python train.py --qk_norm=true --parallel_block=false --beta1=0.9 --batch_tokens=[16384, 32768, 49152] --seq_len=1024 --dataset="wikipedia_en"
Each number is 50 + 10 x the weight over its row's rms, rounded and kept within 0 to 99. Layers, rows and columns count from 0. The size before them is the row's rms in percent of the matrix's.

# layer 10 attention output (transposed), 128x128, rms 0.0862, rows 64-91, columns 0-127
107:53 52 53 53 52 36 66 58 58 54 35 34 37 52 55 49 61 43 21 49 56 65 58 48 53 59 55 46 52 55 63 55 56 64 74 43 43 50 54 64 50 59 41 40 55 70 45 33 47 47 59 45 61 56 46 49 55 61 46 38 48 40 52 41 41 42 52 51 44 63 33 47 58 50 60 67 46 52 33 67 39 30 32 52 37 49 62 54 68 61 57 50 46 47 31 54 63 52 55 57 38 54 53 57 40 63 59 64 53 42 48 66 55 78 42 55 60 39 43 56 59 56 56 46 57 66 62 46
093:55 49 41 60 50 44 34 66 59 52 53 53 41 52 46 55 49 40 63 48 52 47 54 57 40 53 69 58 57 61 47 72 39 40 63 53 68 33 53 49 65 49 51 58 41 37 65 40 56 43 49 45 53 54 23 43 58 55 47 49 53 61 44 49 51 38 43 49 46 50 44 39 62 37 55 49 43 54 33 62 55 38 43 46 46 56 63 42 71 65 69 56 41 56 52 51 45 50 41 69 63 29 57 48 33 66 54 84 59 32 55 56 34 58 62 51 53 60 39 56 49 58 48 46 64 45 54 52
085:52 65 51 54 70 49 47 69 50 49 35 56 42 46 52 60 62 32 50 58 60 59 57 46 55 49 48 48 53 50 55 44 53 59 48 34 59 40 56 45 59 62 43 72 53 49 56 40 42 21 45 56 54 55 47 53 38 60 54 45 46 50 58 39 58 63 37 41 54 60 38 50 60 57 61 41 37 61 47 42 46 61 52 51 61 65 41 57 54 63 59 34 49 58 49 47 36 72 50 40 28 47 42 42 35 57 39 51 56 52 56 67 24 43 52 50 51 55 26 60 45 40 32 58 37 28 46 49
087:56 48 49 54 50 74 57 69 53 46 42 39 39 62 43 60 48 47 28 47 70 46 56 45 55 41 66 43 46 49 69 39 61 37 58 46 48 53 50 52 58 62 51 61 57 31 44 51 64 56 45 47 72 65 33 68 52 44 37 60 54 38 46 61 43 64 38 55 60 61 46 59 55 54 58 57 45 61 41 37 47 54 50 47 49 62 41 48 49 42 62 33 63 50 61 47 39 50 52 53 25 36 66 54 53 38 53 37 57 56 57 33 49 46 54 39 52 58 41 53 47 50 27 46 33 51 70 45
076:72 51 36 49 44 45 34 52 45 53 74 70 52 29 45 59 36 47 39 67 44 31 48 41 63 54 40 51 55 42 41 50 56 60 41 57 63 46 45 60 42 34 67 39 42 56 58 49 47 45 52 49 54 37 38 51 55 53 44 38 42 60 51 50 25 41 41 57 57 51 37 55 55 44 49 47 37 54 39 58 71 55 46 49 46 59 40 49 72 42 54 58 40 41 53 56 47 58 36 35 53 56 42 53 51 72 78 53 57 66 56 66 40 51 45 48 53 54 36 51 56 51 33 49 40 50 62 44
084:33 54 45 56 62 63 54 42 55 49 79 43 53 55 50 59 45 51 52 44 43 36 39 73 51 47 44 62 46 69 47 66 54 45 48 42 73 51 52 44 33 47 52 48 48 52 61 58 72 55 51 42 60 57 58 44 47 38 55 43 65 47 39 44 58 56 68 29 55 47 51 48 62 51 57 71 45 53 58 61 47 46 42 39 57 28 48 56 57 67 52 53 46 51 42 43 67 38 67 65 57 59 51 60 37 57 66 53 49 39 50 58 58 71 29 38 52 55 33 52 52 38 54 42 56 53 42 48
122:62 49 50 43 37 39 67 56 48 40 54 45 60 58 35 48 34 41 44 38 50 56 42 60 66 62 53 54 43 54 62 41 44 34 56 48 55 55 50 44 73 55 58 73 48 37 58 55 57 45 52 47 45 63 53 64 23 45 52 53 46 58 52 61 57 63 44 68 42 64 61 60 30 47 65 48 58 41 48 31 36 34 59 49 47 43 54 56 46 52 32 45 52 67 56 58 55 55 48 76 54 41 65 59 62 36 38 44 30 46 48 51 61 49 71 50 53 47 47 55 52 33 58 54 50 42 42 50
088:35 54 45 56 50 58 50 48 33 62 37 49 57 56 28 58 32 44 58 67 55 62 43 34 45 50 53 41 58 40 40 45 43 56 40 48 52 60 60 61 47 71 61 68 49 53 36 61 50 43 59 46 54 64 63 47 40 44 50 44 62 47 52 49 45 39 60 42 69 38 56 62 37 51 39 59 50 50 54 37 55 66 49 54 54 58 56 30 46 45 45 35 75 36 53 41 45 36 63 39 42 51 61 71 45 38 38 32 52 54 43 47 51 55 37 56 63 52 44 47 35 64 62 44 51 55 67 32
092:49 66 66 57 55 66 70 54 63 50 47 40 30 57 56 54 50 36 53 29 57 58 40 57 34 55 61 47 60 60 70 53 55 45 42 40 65 52 41 36 42 54 37 36 59 29 31 49 47 39 47 37 35 52 42 33 44 46 53 55 56 47 35 52 59 42 46 50 45 61 54 59 70 45 53 50 46 71 44 50 48 56 43 33 58 46 58 37 54 54 68 48 56 63 51 47 66 45 58 61 69 52 61 58 32 57 46 53 42 54 40 56 50 65 51 38 45 52 60 56 44 58 53 45 73 41 58 48
096:48 53 43 63 63 55 63 35 53 45 66 54 51 54 55 61 51 56 58 41 51 32 54 50 58 46 36 43 60 47 55 54 64 46 32 33 72 57 53 56 35 39 56 44 21 59 48 47 63 50 72 46 37 45 38 46 53 45 46 31 65 55 34 62 40 39 44 42 41 53 57 52 56 59 52 50 47 51 63 49 35 47 41 49 52 35 48 32 57 49 64 55 47 56 66 55 52 48 53 72 57 55 53 35 41 51 42 51 59 49 62 57 61 64 62 43 56 70 67 37 42 48 49 45 45 74 48 60
093:36 39 43 31 63 62 47 56 58 43 61 59 62 46 50 74 63 50 38 48 52 45 60 57 78 44 53 59 47 54 56 54 52 33 42 49 49 57 51 51 58 53 73 61 36 43 55 44 56 46 45 50 49 45 56 72 55 53 57 52 43 46 48 54 22 57 40 41 44 63 51 40 46 46 35 44 54 38 54 28 39 52 38 63 28 59 57 47 65 58 42 64 69 39 64 53 45 33 55 64 58 39 62 50 46 65 54 51 39 38 49 58 41 47 47 41 45 57 44 58 52 44 61 40 65 53 47 59
086:63 68 51 60 42 60 40 57 44 43 34 45 46 58 52 62 27 43 43 52 36 63 40 41 51 45 47 55 53 57 50 27 43 41 48 71 39 56 52 61 49 39 50 54 36 53 45 58 61 58 45 55 48 43 45 34 46 32 53 62 43 44 50 27 39 49 60 50 60 52 31 58 62 48 44 37 61 49 44 33 54 62 44 39 65 51 64 45 59 53 43 53 40 54 55 48 51 52 49 63 75 61 74 56 50 50 53 47 49 38 50 72 55 53 54 50 46 59 29 49 59 72 41 45 34 57 57 59
096:44 48 42 54 53 46 62 53 65 52 67 55 50 38 61 47 70 47 22 44 54 59 54 58 40 65 38 71 50 55 57 56 62 59 62 36 72 48 51 45 45 35 47 35 58 37 52 45 49 58 56 43 37 39 41 49 55 47 47 59 46 57 41 51 48 51 38 36 54 64 45 48 50 57 47 73 49 53 64 46 69 28 46 58 56 59 49 65 45 47 57 60 35 48 47 46 75 54 60 43 47 62 36 29 65 59 45 66 60 46 44 64 43 53 62 41 62 54 54 58 58 46 57 48 38 64 46 43
083:54 52 52 57 46 32 59 62 53 39 64 61 58 39 57 62 58 41 37 69 57 60 51 49 48 45 55 49 55 56 51 57 31 20 31 50 49 69 65 56 33 46 59 55 37 53 62 58 54 45 44 56 49 41 55 55 50 54 35 46 42 65 42 59 65 59 50 52 42 48 37 61 42 35 47 58 34 50 54 50 50 54 43 41 42 63 52 46 50 57 63 70 48 30 46 45 57 65 57 59 55 58 38 48 40 42 43 55 46 49 62 50 47 65 47 66 33 41 53 46 54 27 63 58 25 35 40 55
095:46 60 50 58 49 44 64 52 56 36 59 53 68 57 56 54 35 50 45 50 46 52 52 55 46 48 36 61 50 38 32 44 58 77 52 37 50 55 54 41 51 33 34 35 40 37 42 56 68 53 45 33 68 54 57 38 59 32 37 36 56 35 39 48 47 52 31 53 49 48 48 57 67 58 49 35 48 52 46 60 61 49 59 35 75 55 45 37 44 27 68 50 46 57 47 44 82 52 57 45 50 55 64 47 34 52 48 60 55 56 54 54 45 51 52 33 57 42 54 48 43 57 42 47 53 64 44 52
107:54 64 47 49 62 35 49 39 40 49 47 46 49 50 73 45 60 51 50 47 49 75 37 54 47 45 56 42 54 63 63 60 68 58 51 40 68 41 50 40 70 54 54 53 62 56 33 37 49 63 37 54 58 27 51 55 44 53 58 61 55 51 49 54 56 39 53 57 55 33 49 62 40 53 34 48 54 47 30 66 51 44 66 30 51 44 56 68 39 50 53 35 44 56 29 45 40 44 52 47 54 44 50 54 54 39 40 74 51 45 40 62 43 51 36 68 57 44 56 52 52 59 68 48 45 50 42 30
086:52 47 45 47 37 59 43 62 39 37 51 63 63 49 29 41 54 78 45 69 43 51 62 54 48 48 49 30 48 53 45 40 48 50 38 52 41 49 55 61 62 43 63 55 34 72 60 44 45 47 24 58 50 62 39 65 63 43 50 48 57 46 62 51 43 48 47 47 38 47 55 37 45 49 52 59 44 36 52 37 41 49 41 46 56 50 64 51 60 61 41 61 37 49 55 54 21 55 49 35 45 48 44 54 60 53 43 35 51 54 64 44 48 56 52 67 61 73 57 41 33 49 56 49 29 49 55 43
096:70 55 42 31 40 48 61 57 47 43 49 54 45 31 53 45 49 44 43 48 49 54 56 57 38 63 64 42 55 53 62 66 34 38 39 61 42 62 55 53 53 50 42 48 50 63 58 71 45 46 43 44 46 55 46 49 53 50 43 51 47 52 62 60 58 38 58 60 38 52 40 67 51 65 57 33 50 50 65 59 41 47 77 48 31 40 43 53 31 59 43 43 49 42 41 47 66 56 56 58 42 37 33 48 47 37 41 39 32 55 77 50 42 32 52 59 45 27 44 53 48 45 67 51 35 49 42 43
099:38 54 41 27 46 56 30 54 37 40 54 66 32 45 59 42 54 51 66 61 42 68 53 48 59 57 54 53 44 70 53 49 55 36 54 59 47 52 51 69 54 51 45 69 56 50 61 57 46 63 54 60 42 52 42 34 67 48 53 42 58 52 53 48 71 45 55 54 39 45 59 77 45 54 53 43 48 32 51 58 51 53 64 47 54 38 43 62 37 53 27 32 41 59 63 38 51 42 39 58 63 47 64 49 50 42 58 48 42 59 53 38 37 37 74 62 59 53 46 42 61 55 66 54 54 54 50 51
090:50 75 42 63 56 41 50 58 33 51 49 43 56 37 56 53 53 50 49 67 55 47 53 52 52 58 28 51 52 32 49 47 52 45 50 41 53 40 51 40 46 51 47 43 47 54 56 65 50 50 64 63 44 46 46 37 37 66 50 25 64 49 53 52 68 41 39 78 54 47 49 43 42 46 45 63 31 42 49 61 52 38 24 62 63 36 60 61 61 55 42 36 36 60 48 46 61 43 59 40 64 53 52 54 50 53 56 60 58 48 51 63 46 33 45 30 71 60 33 55 56 47 45 54 45 65 47 53
084:52 56 71 71 56 58 55 33 49 41 46 40 55 59 38 41 46 45 39 41 41 52 55 56 64 48 37 41 62 57 48 32 74 56 46 43 37 48 38 56 36 44 34 24 53 61 32 57 71 46 61 50 30 35 35 48 58 42 38 59 54 52 52 64 53 53 59 57 46 39 48 48 48 46 54 75 66 50 39 61 57 53 49 66 54 53 58 55 56 53 50 50 44 42 53 46 75 53 48 66 49 56 48 61 53 48 48 63 52 54 68 57 47 52 32 46 60 45 41 51 40 40 46 38 42 51 36 53
097:37 51 58 29 38 55 52 55 41 60 63 45 48 70 40 55 53 39 44 50 54 66 58 51 51 46 63 71 46 64 56 51 41 39 62 41 46 56 46 56 59 56 48 57 55 45 47 47 60 49 32 47 66 38 42 46 66 42 54 59 46 44 44 49 63 73 49 38 41 56 49 52 55 33 57 50 70 46 45 28 39 67 52 36 42 61 54 49 46 53 52 71 63 38 57 52 45 58 44 82 43 33 51 45 44 53 28 57 42 31 41 46 43 64 54 58 48 48 42 54 47 47 64 47 61 39 55 60
102:56 56 47 34 53 49 47 57 47 62 38 54 55 50 51 40 58 50 64 46 59 57 62 58 51 49 54 65 39 49 49 54 52 47 67 64 40 52 64 51 69 52 60 65 68 50 50 40 53 71 46 43 57 59 62 57 61 53 48 57 48 60 45 41 63 55 30 56 56 61 52 32 42 53 51 42 69 41 55 56 51 60 63 32 35 65 46 66 34 54 47 42 49 52 52 46 41 53 44 54 42 33 72 51 69 59 49 53 40 34 36 30 41 37 48 76 55 38 51 52 47 50 47 51 49 32 42 30
085:58 60 68 53 59 54 70 45 44 37 67 55 57 56 33 60 55 46 55 39 48 49 35 46 53 59 45 62 28 68 43 57 65 57 54 41 52 46 40 47 60 35 45 55 39 49 52 59 59 49 48 36 54 43 41 39 45 32 46 47 66 55 51 51 33 57 69 41 48 42 61 49 58 62 66 51 58 41 45 59 60 35 47 60 72 42 48 56 29 69 47 48 43 65 42 38 53 45 63 68 40 56 53 42 44 46 64 45 65 52 53 48 39 55 68 41 47 58 58 64 46 27 54 48 54 58 39 53
083:53 53 43 55 42 71 46 57 60 53 42 42 42 48 60 48 65 41 54 46 54 31 60 55 41 42 58 54 73 52 49 47 36 61 42 59 32 47 53 30 45 50 44 50 46 61 60 53 49 60 49 53 54 46 45 63 44 41 65 54 65 58 48 38 49 59 58 44 61 61 48 40 67 32 70 46 51 45 58 61 39 48 60 68 41 61 46 40 44 41 55 45 52 42 67 55 53 54 43 51 48 67 48 47 36 57 61 67 63 33 49 32 48 57 25 69 64 40 54 50 45 48 51 42 28 49 64 32
092:35 59 48 52 52 37 39 50 34 41 60 31 59 61 52 69 52 46 29 55 65 54 39 44 47 53 50 59 51 48 60 39 51 36 57 40 64 48 54 44 52 47 48 50 72 58 29 55 48 51 41 54 39 43 53 53 50 55 49 59 43 47 55 51 65 56 49 71 48 31 69 72 45 59 46 50 31 44 44 55 51 51 65 41 51 37 46 62 42 53 31 45 40 57 39 27 47 29 48 58 57 33 50 52 63 34 61 60 65 57 47 53 51 40 47 44 60 45 52 43 43 56 59 71 62 43 65 46
094:46 50 37 47 51 58 51 41 67 59 40 50 53 55 67 36 52 56 75 40 41 54 64 60 46 38 62 56 43 54 36 67 50 76 63 70 49 45 61 57 48 49 35 35 55 47 54 42 55 63 42 62 50 46 58 59 65 50 51 56 57 31 50 48 40 60 34 42 59 61 34 31 48 53 48 38 51 46 60 60 54 48 54 55 42 66 60 43 47 39 64 54 64 42 36 58 64 57 60 37 36 48 50 63 59 69 41 39 34 33 46 45 42 45 57 53 41 43 49 65 34 56 46 48 49 53 45 46
091:50 55 46 59 46 46 35 46 57 41 36 52 57 48 43 57 63 57 44 50 55 60 46 54 49 55 41 51 54 56 54 45 37 35 45 46 50 30 50 33 47 60 34 33 51 45 57 44 50 32 44 41 48 65 55 35 56 49 48 41 44 61 49 52 82 44 51 65 32 34 52 62 43 50 53 41 51 53 54 36 59 41 58 53 54 31 51 63 53 64 63 46 43 78 39 45 42 45 42 64 53 42 39 60 46 42 49 84 45 40 42 54 40 45 58 52 59 59 53 41 41 74 66 38 46 47 40 52
# layer 10 attention value, 128x128, rms 0.0816, rows 65-91, columns 0-127
097:58 55 57 43 56 46 67 49 40 61 48 70 29 64 55 47 59 44 45 35 62 37 23 70 59 41 41 58 51 40 56 42 59 43 60 49 61 46 56 37 51 64 35 54 44 42 52 45 48 25 35 53 46 56 39 54 62 37 49 43 38 71 38 52 46 43 50 54 50 54 53 43 64 57 56 55 54 41 55 38 28 51 55 36 65 46 50 52 38 45 51 61 37 55 46 43 61 40 37 56 36 58 61 45 43 51 38 60 30 47 51 51 65 48 66 50 48 51 55 46 43 66 31 65 40 43 57 43
089:41 49 43 57 37 58 55 43 57 64 53 50 47 64 53 50 34 55 53 49 35 43 37 57 44 57 46 53 46 30 44 47 70 35 29 58 48 42 55 54 48 38 42 51 69 58 54 57 38 64 59 57 47 61 53 46 56 43 66 51 49 56 35 48 45 36 56 51 48 57 66 37 54 45 57 61 35 53 44 54 60 45 40 49 33 47 56 52 29 46 44 41 59 36 49 64 47 26 40 42 60 60 65 66 66 52 52 67 35 40 45 33 57 38 62 42 40 54 45 45 55 58 48 33 74 50 30 51
094:34 56 48 55 43 38 56 46 55 56 56 70 56 43 52 38 55 53 44 50 42 50 33 45 48 56 46 67 53 40 35 49 40 43 50 36 40 57 56 55 51 37 47 57 56 50 54 47 58 41 70 40 44 30 62 38 74 52 66 32 47 74 46 55 58 59 61 43 43 30 54 53 57 38 63 49 47 62 65 45 46 58 60 52 35 48 55 57 44 54 31 55 39 32 43 38 50 43 37 53 45 49 60 43 47 50 51 40 39 56 38 39 61 72 61 55 68 63 55 61 46 58 68 56 57 55 30 57
080:37 46 64 60 53 66 54 50 65 53 41 62 53 57 61 46 57 45 51 50 42 42 40 53 60 56 34 41 40 39 46 70 58 44 46 49 36 44 49 34 45 61 32 39 56 45 69 42 60 50 55 57 49 58 56 64 33 64 38 50 46 52 33 56 42 36 49 50 61 31 53 42 48 48 55 48 57 52 59 55 33 66 36 57 64 46 60 27 54 61 31 46 33 37 49 50 44 38 48 43 43 51 48 22 46 40 42 36 53 60 66 59 58 49 55 44 41 51 64 34 72 45 46 40 54 59 53 49
079:61 51 67 59 52 46 42 42 50 43 63 53 51 42 39 46 60 62 49 41 65 58 52 29 35 59 43 40 54 55 68 62 46 59 59 60 39 37 41 73 58 65 47 63 41 46 47 56 41 44 58 50 45 47 48 54 61 43 43 58 27 49 54 49 39 43 42 49 60 57 67 55 49 65 40 33 42 59 45 47 34 41 41 50 67 47 45 49 61 51 72 27 37 64 55 60 48 52 49 37 44 44 49 55 50 36 47 54 38 44 75 45 34 55 50 67 39 44 49 56 50 47 68 53 54 44 70 60
114:64 51 60 36 32 43 53 52 47 40 55 39 46 34 46 55 35 40 32 53 50 45 34 56 51 62 61 51 48 44 49 57 40 32 47 39 58 64 60 67 57 49 45 59 54 53 46 64 44 37 57 64 65 43 42 35 44 62 53 48 39 55 56 57 56 49 47 48 41 73 42 49 31 43 63 59 52 49 49 31 40 30 68 58 30 47 53 49 49 33 47 63 42 54 48 50 55 55 51 58 60 53 43 56 50 53 51 52 34 59 68 57 55 58 76 55 65 51 43 73 43 33 52 64 61 52 51 38
091:54 49 43 53 40 40 38 42 54 60 63 44 61 44 57 39 74 48 61 56 51 53 41 49 62 35 49 58 50 75 46 52 58 45 45 62 50 57 43 49 45 38 37 34 23 50 46 52 46 55 52 47 52 47 46 56 53 44 58 55 62 51 67 62 36 34 72 49 52 51 55 44 32 57 28 50 48 46 39 60 67 56 44 41 47 41 49 69 48 54 34 43 47 47 44 50 36 31 47 72 68 59 31 50 32 40 54 36 43 43 45 59 41 54 47 46 55 36 41 60 50 46 65 53 57 41 41 34
095:60 54 61 60 61 42 52 53 35 45 56 39 30 57 45 57 49 51 56 36 49 49 44 55 36 54 46 56 62 63 47 41 52 54 54 35 59 58 69 30 51 52 45 42 55 40 34 52 37 30 33 32 42 46 37 35 52 36 57 53 51 42 41 49 44 47 59 57 44 45 61 54 71 50 57 41 45 59 59 61 44 44 47 45 58 35 43 56 51 38 58 51 55 69 35 43 56 56 31 55 60 40 60 56 23 45 37 40 43 56 38 33 57 70 43 50 40 56 57 54 38 70 40 48 53 51 65 44
095:45 48 59 58 64 63 47 44 54 38 50 41 57 53 41 72 57 40 56 51 66 32 51 41 67 49 43 50 74 36 52 49 50 52 38 65 57 46 52 57 48 45 45 61 30 44 75 53 70 45 58 55 51 58 47 52 50 57 58 45 40 50 47 53 39 31 63 50 41 65 47 55 61 47 58 43 58 40 58 54 40 38 52 66 53 43 60 41 70 47 57 65 40 38 64 61 64 49 50 64 58 60 45 30 37 45 53 38 41 44 44 46 42 72 44 37 44 61 59 51 56 66 33 39 52 43 39 55
100:54 39 47 29 54 50 39 51 51 53 43 56 75 76 48 55 51 46 30 60 62 43 65 54 73 54 52 68 69 55 39 38 48 43 50 48 52 48 52 52 60 57 58 56 45 56 47 41 51 51 67 53 54 53 36 58 37 45 55 54 63 41 46 52 43 55 63 52 53 55 50 44 53 35 39 57 62 45 61 38 43 52 34 61 35 51 55 51 55 57 52 62 53 41 65 54 48 61 35 67 43 67 57 25 48 60 49 37 37 33 62 41 39 59 65 60 41 56 50 49 65 57 47 50 47 41 65 68
086:46 47 51 40 52 33 50 48 62 61 55 46 43 47 46 32 70 49 59 57 48 46 58 62 55 59 62 48 54 45 45 48 56 48 46 38 46 50 60 29 50 65 60 38 53 52 59 35 41 41 51 66 65 53 52 54 45 51 43 53 46 58 59 73 51 44 33 50 42 46 48 43 36 47 44 60 40 51 51 49 60 48 53 55 32 46 40 52 45 36 54 29 42 38 42 42 34 60 39 38 51 54 38 46 45 43 63 36 64 52 37 24 44 28 36 59 33 40 63 51 50 30 42 51 71 31 59 54
100:47 53 44 52 47 51 50 42 52 49 62 43 56 83 49 62 39 56 49 42 52 45 47 39 47 60 63 34 46 45 50 59 68 70 48 51 48 40 66 66 55 52 39 42 50 33 65 33 72 58 50 43 57 43 61 52 52 66 44 54 68 53 40 55 60 55 52 55 37 56 43 62 65 45 63 58 65 33 45 39 53 50 70 46 58 53 55 33 61 43 67 40 59 54 45 65 47 72 38 38 50 42 62 49 39 38 44 53 41 50 60 58 55 54 48 60 43 46 65 45 34 64 60 51 52 60 44 57
093:52 39 43 39 53 53 39 51 60 47 65 36 41 60 46 64 55 40 29 58 55 56 42 47 58 48 46 46 59 58 52 53 37 23 53 49 42 41 56 51 46 60 37 54 43 57 62 62 59 57 57 43 62 45 36 50 46 33 42 42 20 52 62 53 47 43 56 46 32 53 57 81 56 46 47 41 57 58 46 38 40 54 48 42 27 31 62 38 54 58 40 51 40 33 61 44 45 56 44 69 51 42 51 40 39 56 42 46 39 63 60 43 40 47 57 58 50 60 50 59 52 67 50 32 49 40 51 59
097:44 52 49 60 60 57 49 37 37 54 60 36 50 49 55 51 48 46 56 39 49 69 47 54 41 51 56 55 39 40 49 46 49 53 38 49 50 48 45 69 26 56 61 34 48 46 53 33 53 63 55 54 46 48 51 50 66 66 50 52 52 59 48 39 51 53 46 54 54 58 44 61 69 47 52 37 49 23 53 54 59 45 60 59 52 62 44 56 56 41 61 54 37 66 34 54 51 51 37 42 64 28 28 11 53 57 60 50 63 45 54 29 51 64 48 43 56 60 54 55 55 58 47 33 65 45 41 67
098:50 52 51 46 62 45 47 53 42 44 44 31 52 49 45 50 65 58 54 55 49 58 38 40 32 52 49 55 30 35 59 49 42 39 55 44 46 47 43 39 49 44 47 43 54 62 35 50 57 65 33 49 32 40 50 48 49 45 51 72 55 48 68 52 78 42 52 50 53 41 52 47 36 60 39 53 58 49 39 52 53 50 63 31 39 63 62 73 37 42 51 36 42 64 46 50 54 51 60 49 50 40 49 64 54 38 47 76 60 44 49 65 45 42 36 58 62 40 53 44 21 65 62 52 49 37 47 34
089:45 43 33 39 43 58 46 44 66 57 46 33 62 39 60 25 36 44 50 68 63 62 64 42 64 27 49 53 45 45 35 47 49 54 39 64 40 53 35 50 45 53 71 57 46 64 49 55 54 65 43 37 50 43 46 50 53 49 39 39 33 52 60 54 41 60 42 40 42 49 32 52 47 47 67 52 25 42 50 56 57 56 36 61 37 59 52 42 49 46 50 69 51 41 51 39 59 59 44 53 48 42 49 52 65 47 61 55 36 37 46 46 38 43 60 48 68 40 41 52 56 33 50 62 50 44 33 40
092:70 46 33 44 37 58 41 55 50 45 55 40 48 46 48 56 47 50 33 57 45 67 36 59 47 52 54 44 42 47 66 46 38 35 42 62 34 47 53 51 48 49 44 48 53 70 57 64 50 50 55 55 46 39 52 52 46 44 32 57 39 57 60 51 68 51 43 53 41 51 45 61 36 51 61 39 32 75 31 68 41 46 78 48 40 58 46 42 40 49 41 53 48 44 58 56 64 41 48 48 46 45 42 34 38 52 44 35 31 46 61 73 46 56 48 72 52 53 59 52 53 59 62 36 41 36 45 46
090:63 54 55 47 46 47 53 62 39 55 49 53 49 39 38 64 48 54 39 59 44 40 41 52 41 43 61 38 70 40 71 40 39 42 46 43 46 55 52 30 54 65 51 62 62 75 68 45 74 49 44 59 54 60 40 40 41 42 26 48 44 63 57 58 74 52 51 53 45 55 59 55 52 46 61 50 47 58 36 50 37 48 68 42 32 50 42 52 49 58 57 60 47 39 42 41 43 63 61 68 52 47 41 41 40 46 36 62 42 35 51 55 58 40 52 67 60 39 50 46 46 58 63 54 46 43 67 41
097:36 51 51 47 63 41 44 47 49 53 54 49 54 47 73 53 39 54 45 45 46 46 47 50 51 56 32 59 47 41 53 50 62 41 49 55 66 38 50 38 52 59 54 50 44 47 65 68 47 59 57 59 39 59 43 46 40 62 61 44 62 57 41 78 44 35 57 56 47 46 65 40 33 41 54 72 43 49 46 42 58 35 52 55 58 37 50 71 71 62 42 35 28 74 39 49 42 47 58 42 59 50 49 49 51 46 48 59 64 61 60 70 42 27 43 36 68 51 52 38 55 53 47 60 47 49 54 53
094:48 62 55 59 44 34 39 57 61 63 61 57 45 43 61 46 36 51 50 46 52 39 57 38 41 70 45 60 51 46 53 57 36 49 58 62 74 64 61 57 39 60 43 57 45 40 63 54 37 60 41 48 57 51 65 51 31 56 50 49 53 35 47 36 54 39 39 49 53 50 53 56 40 39 42 41 36 34 60 51 47 46 52 40 63 49 49 37 56 60 47 49 46 77 51 59 57 67 66 28 72 54 42 25 39 48 53 37 50 58 51 40 61 46 60 42 46 55 68 35 45 57 54 51 56 38 61 62
094:42 42 35 22 49 48 48 62 51 55 49 54 53 59 49 58 57 48 44 50 52 58 49 51 53 46 62 62 73 68 45 38 41 34 52 45 50 59 65 62 64 57 42 74 55 34 35 28 59 45 47 47 66 46 48 49 56 32 51 56 40 43 54 44 53 66 58 49 47 64 49 53 56 50 35 44 56 31 41 34 57 63 34 31 29 54 57 49 52 51 54 60 53 43 50 48 41 54 30 58 45 38 55 52 55 58 53 64 32 45 44 29 55 53 66 70 59 58 42 53 51 45 53 62 54 47 58 55
096:53 52 51 36 43 49 36 54 42 62 40 59 48 46 64 46 64 59 43 61 47 60 46 53 49 38 59 48 57 64 51 41 52 63 55 35 48 46 50 47 53 58 52 42 76 56 37 28 39 60 39 56 67 43 60 52 59 40 52 64 67 49 60 41 59 70 48 49 62 30 40 42 34 55 57 41 59 66 47 54 51 45 56 45 40 59 64 60 30 44 48 32 63 52 46 43 52 58 48 44 48 50 65 65 60 42 56 68 45 40 43 50 59 50 63 60 64 44 37 64 37 47 71 48 45 45 60 28
099:71 54 55 58 55 48 47 47 67 51 48 54 53 62 67 60 50 48 42 44 58 45 60 50 27 38 53 40 52 40 47 55 53 56 51 39 55 51 48 54 42 55 55 44 59 36 46 54 34 55 61 39 51 58 36 44 49 60 54 35 35 31 27 46 57 49 53 53 58 61 53 26 52 52 47 42 45 49 45 66 44 42 33 36 53 54 29 33 66 47 69 48 47 44 70 59 58 64 50 36 53 42 42 51 45 50 54 33 33 31 55 39 64 58 51 55 26 61 38 50 65 55 62 40 53 44 46 39
091:57 62 63 55 55 60 49 50 63 54 62 34 51 41 56 59 71 58 63 45 57 42 60 55 54 33 33 61 67 65 58 49 64 68 45 52 39 42 50 31 45 43 59 44 40 79 48 39 42 60 53 42 47 52 73 54 56 37 64 44 42 64 43 30 41 54 50 46 56 46 39 51 41 58 53 38 33 46 44 53 43 52 48 53 44 41 38 50 43 52 61 64 55 48 53 44 41 54 38 53 46 77 66 67 42 44 54 52 56 33 44 35 37 63 45 55 59 40 50 50 57 51 55 40 35 41 53 49
083:48 57 45 44 55 38 31 58 43 46 45 48 52 44 42 48 57 60 36 66 55 70 29 52 41 45 46 57 57 48 68 47 47 44 53 58 58 42 44 45 51 62 51 66 57 61 52 50 51 64 38 45 39 49 48 51 45 52 63 57 47 49 49 46 94 51 61 50 63 34 60 54 51 59 36 61 44 41 37 57 43 71 51 31 48 48 43 56 49 45 40 43 29 70 48 54 51 47 35 52 49 40 37 57 63 38 50 75 54 37 36 62 55 42 45 54 60 41 46 45 50 57 69 57 49 41 43 45
106:43 45 41 48 50 44 57 43 41 60 46 44 57 62 55 29 55 57 61 46 40 66 57 51 53 48 56 48 36 46 37 47 53 72 53 54 53 57 63 48 58 49 44 44 47 44 43 45 40 58 40 42 58 48 57 55 65 41 59 64 64 32 46 43 28 53 41 55 50 43 24 29 54 46 36 24 55 51 53 61 63 47 64 59 45 71 65 57 44 47 71 52 71 38 43 64 54 60 51 31 30 38 51 55 47 55 50 42 46 52 56 50 33 51 61 47 39 49 42 57 38 49 40 39 38 46 60 37
092:60 55 45 51 57 41 48 54 40 50 57 38 43 51 67 51 33 61 49 43 42 62 27 50 45 45 56 46 57 37 65 38 70 45 63 37 78 54 48 53 43 59 51 52 36 63 48 47 59 57 37 53 54 60 36 35 50 34 45 55 43 62 53 39 60 42 66 53 50 45 56 43 59 52 55 63 27 58 50 60 42 59 47 35 56 61 60 47 39 47 27 54 47 60 47 40 52 48 50 60 62 55 54 40 59 53 48 62 55 51 34 35 34 34 65 49 38 60 54 68 59 38 37 44 49 67 47 34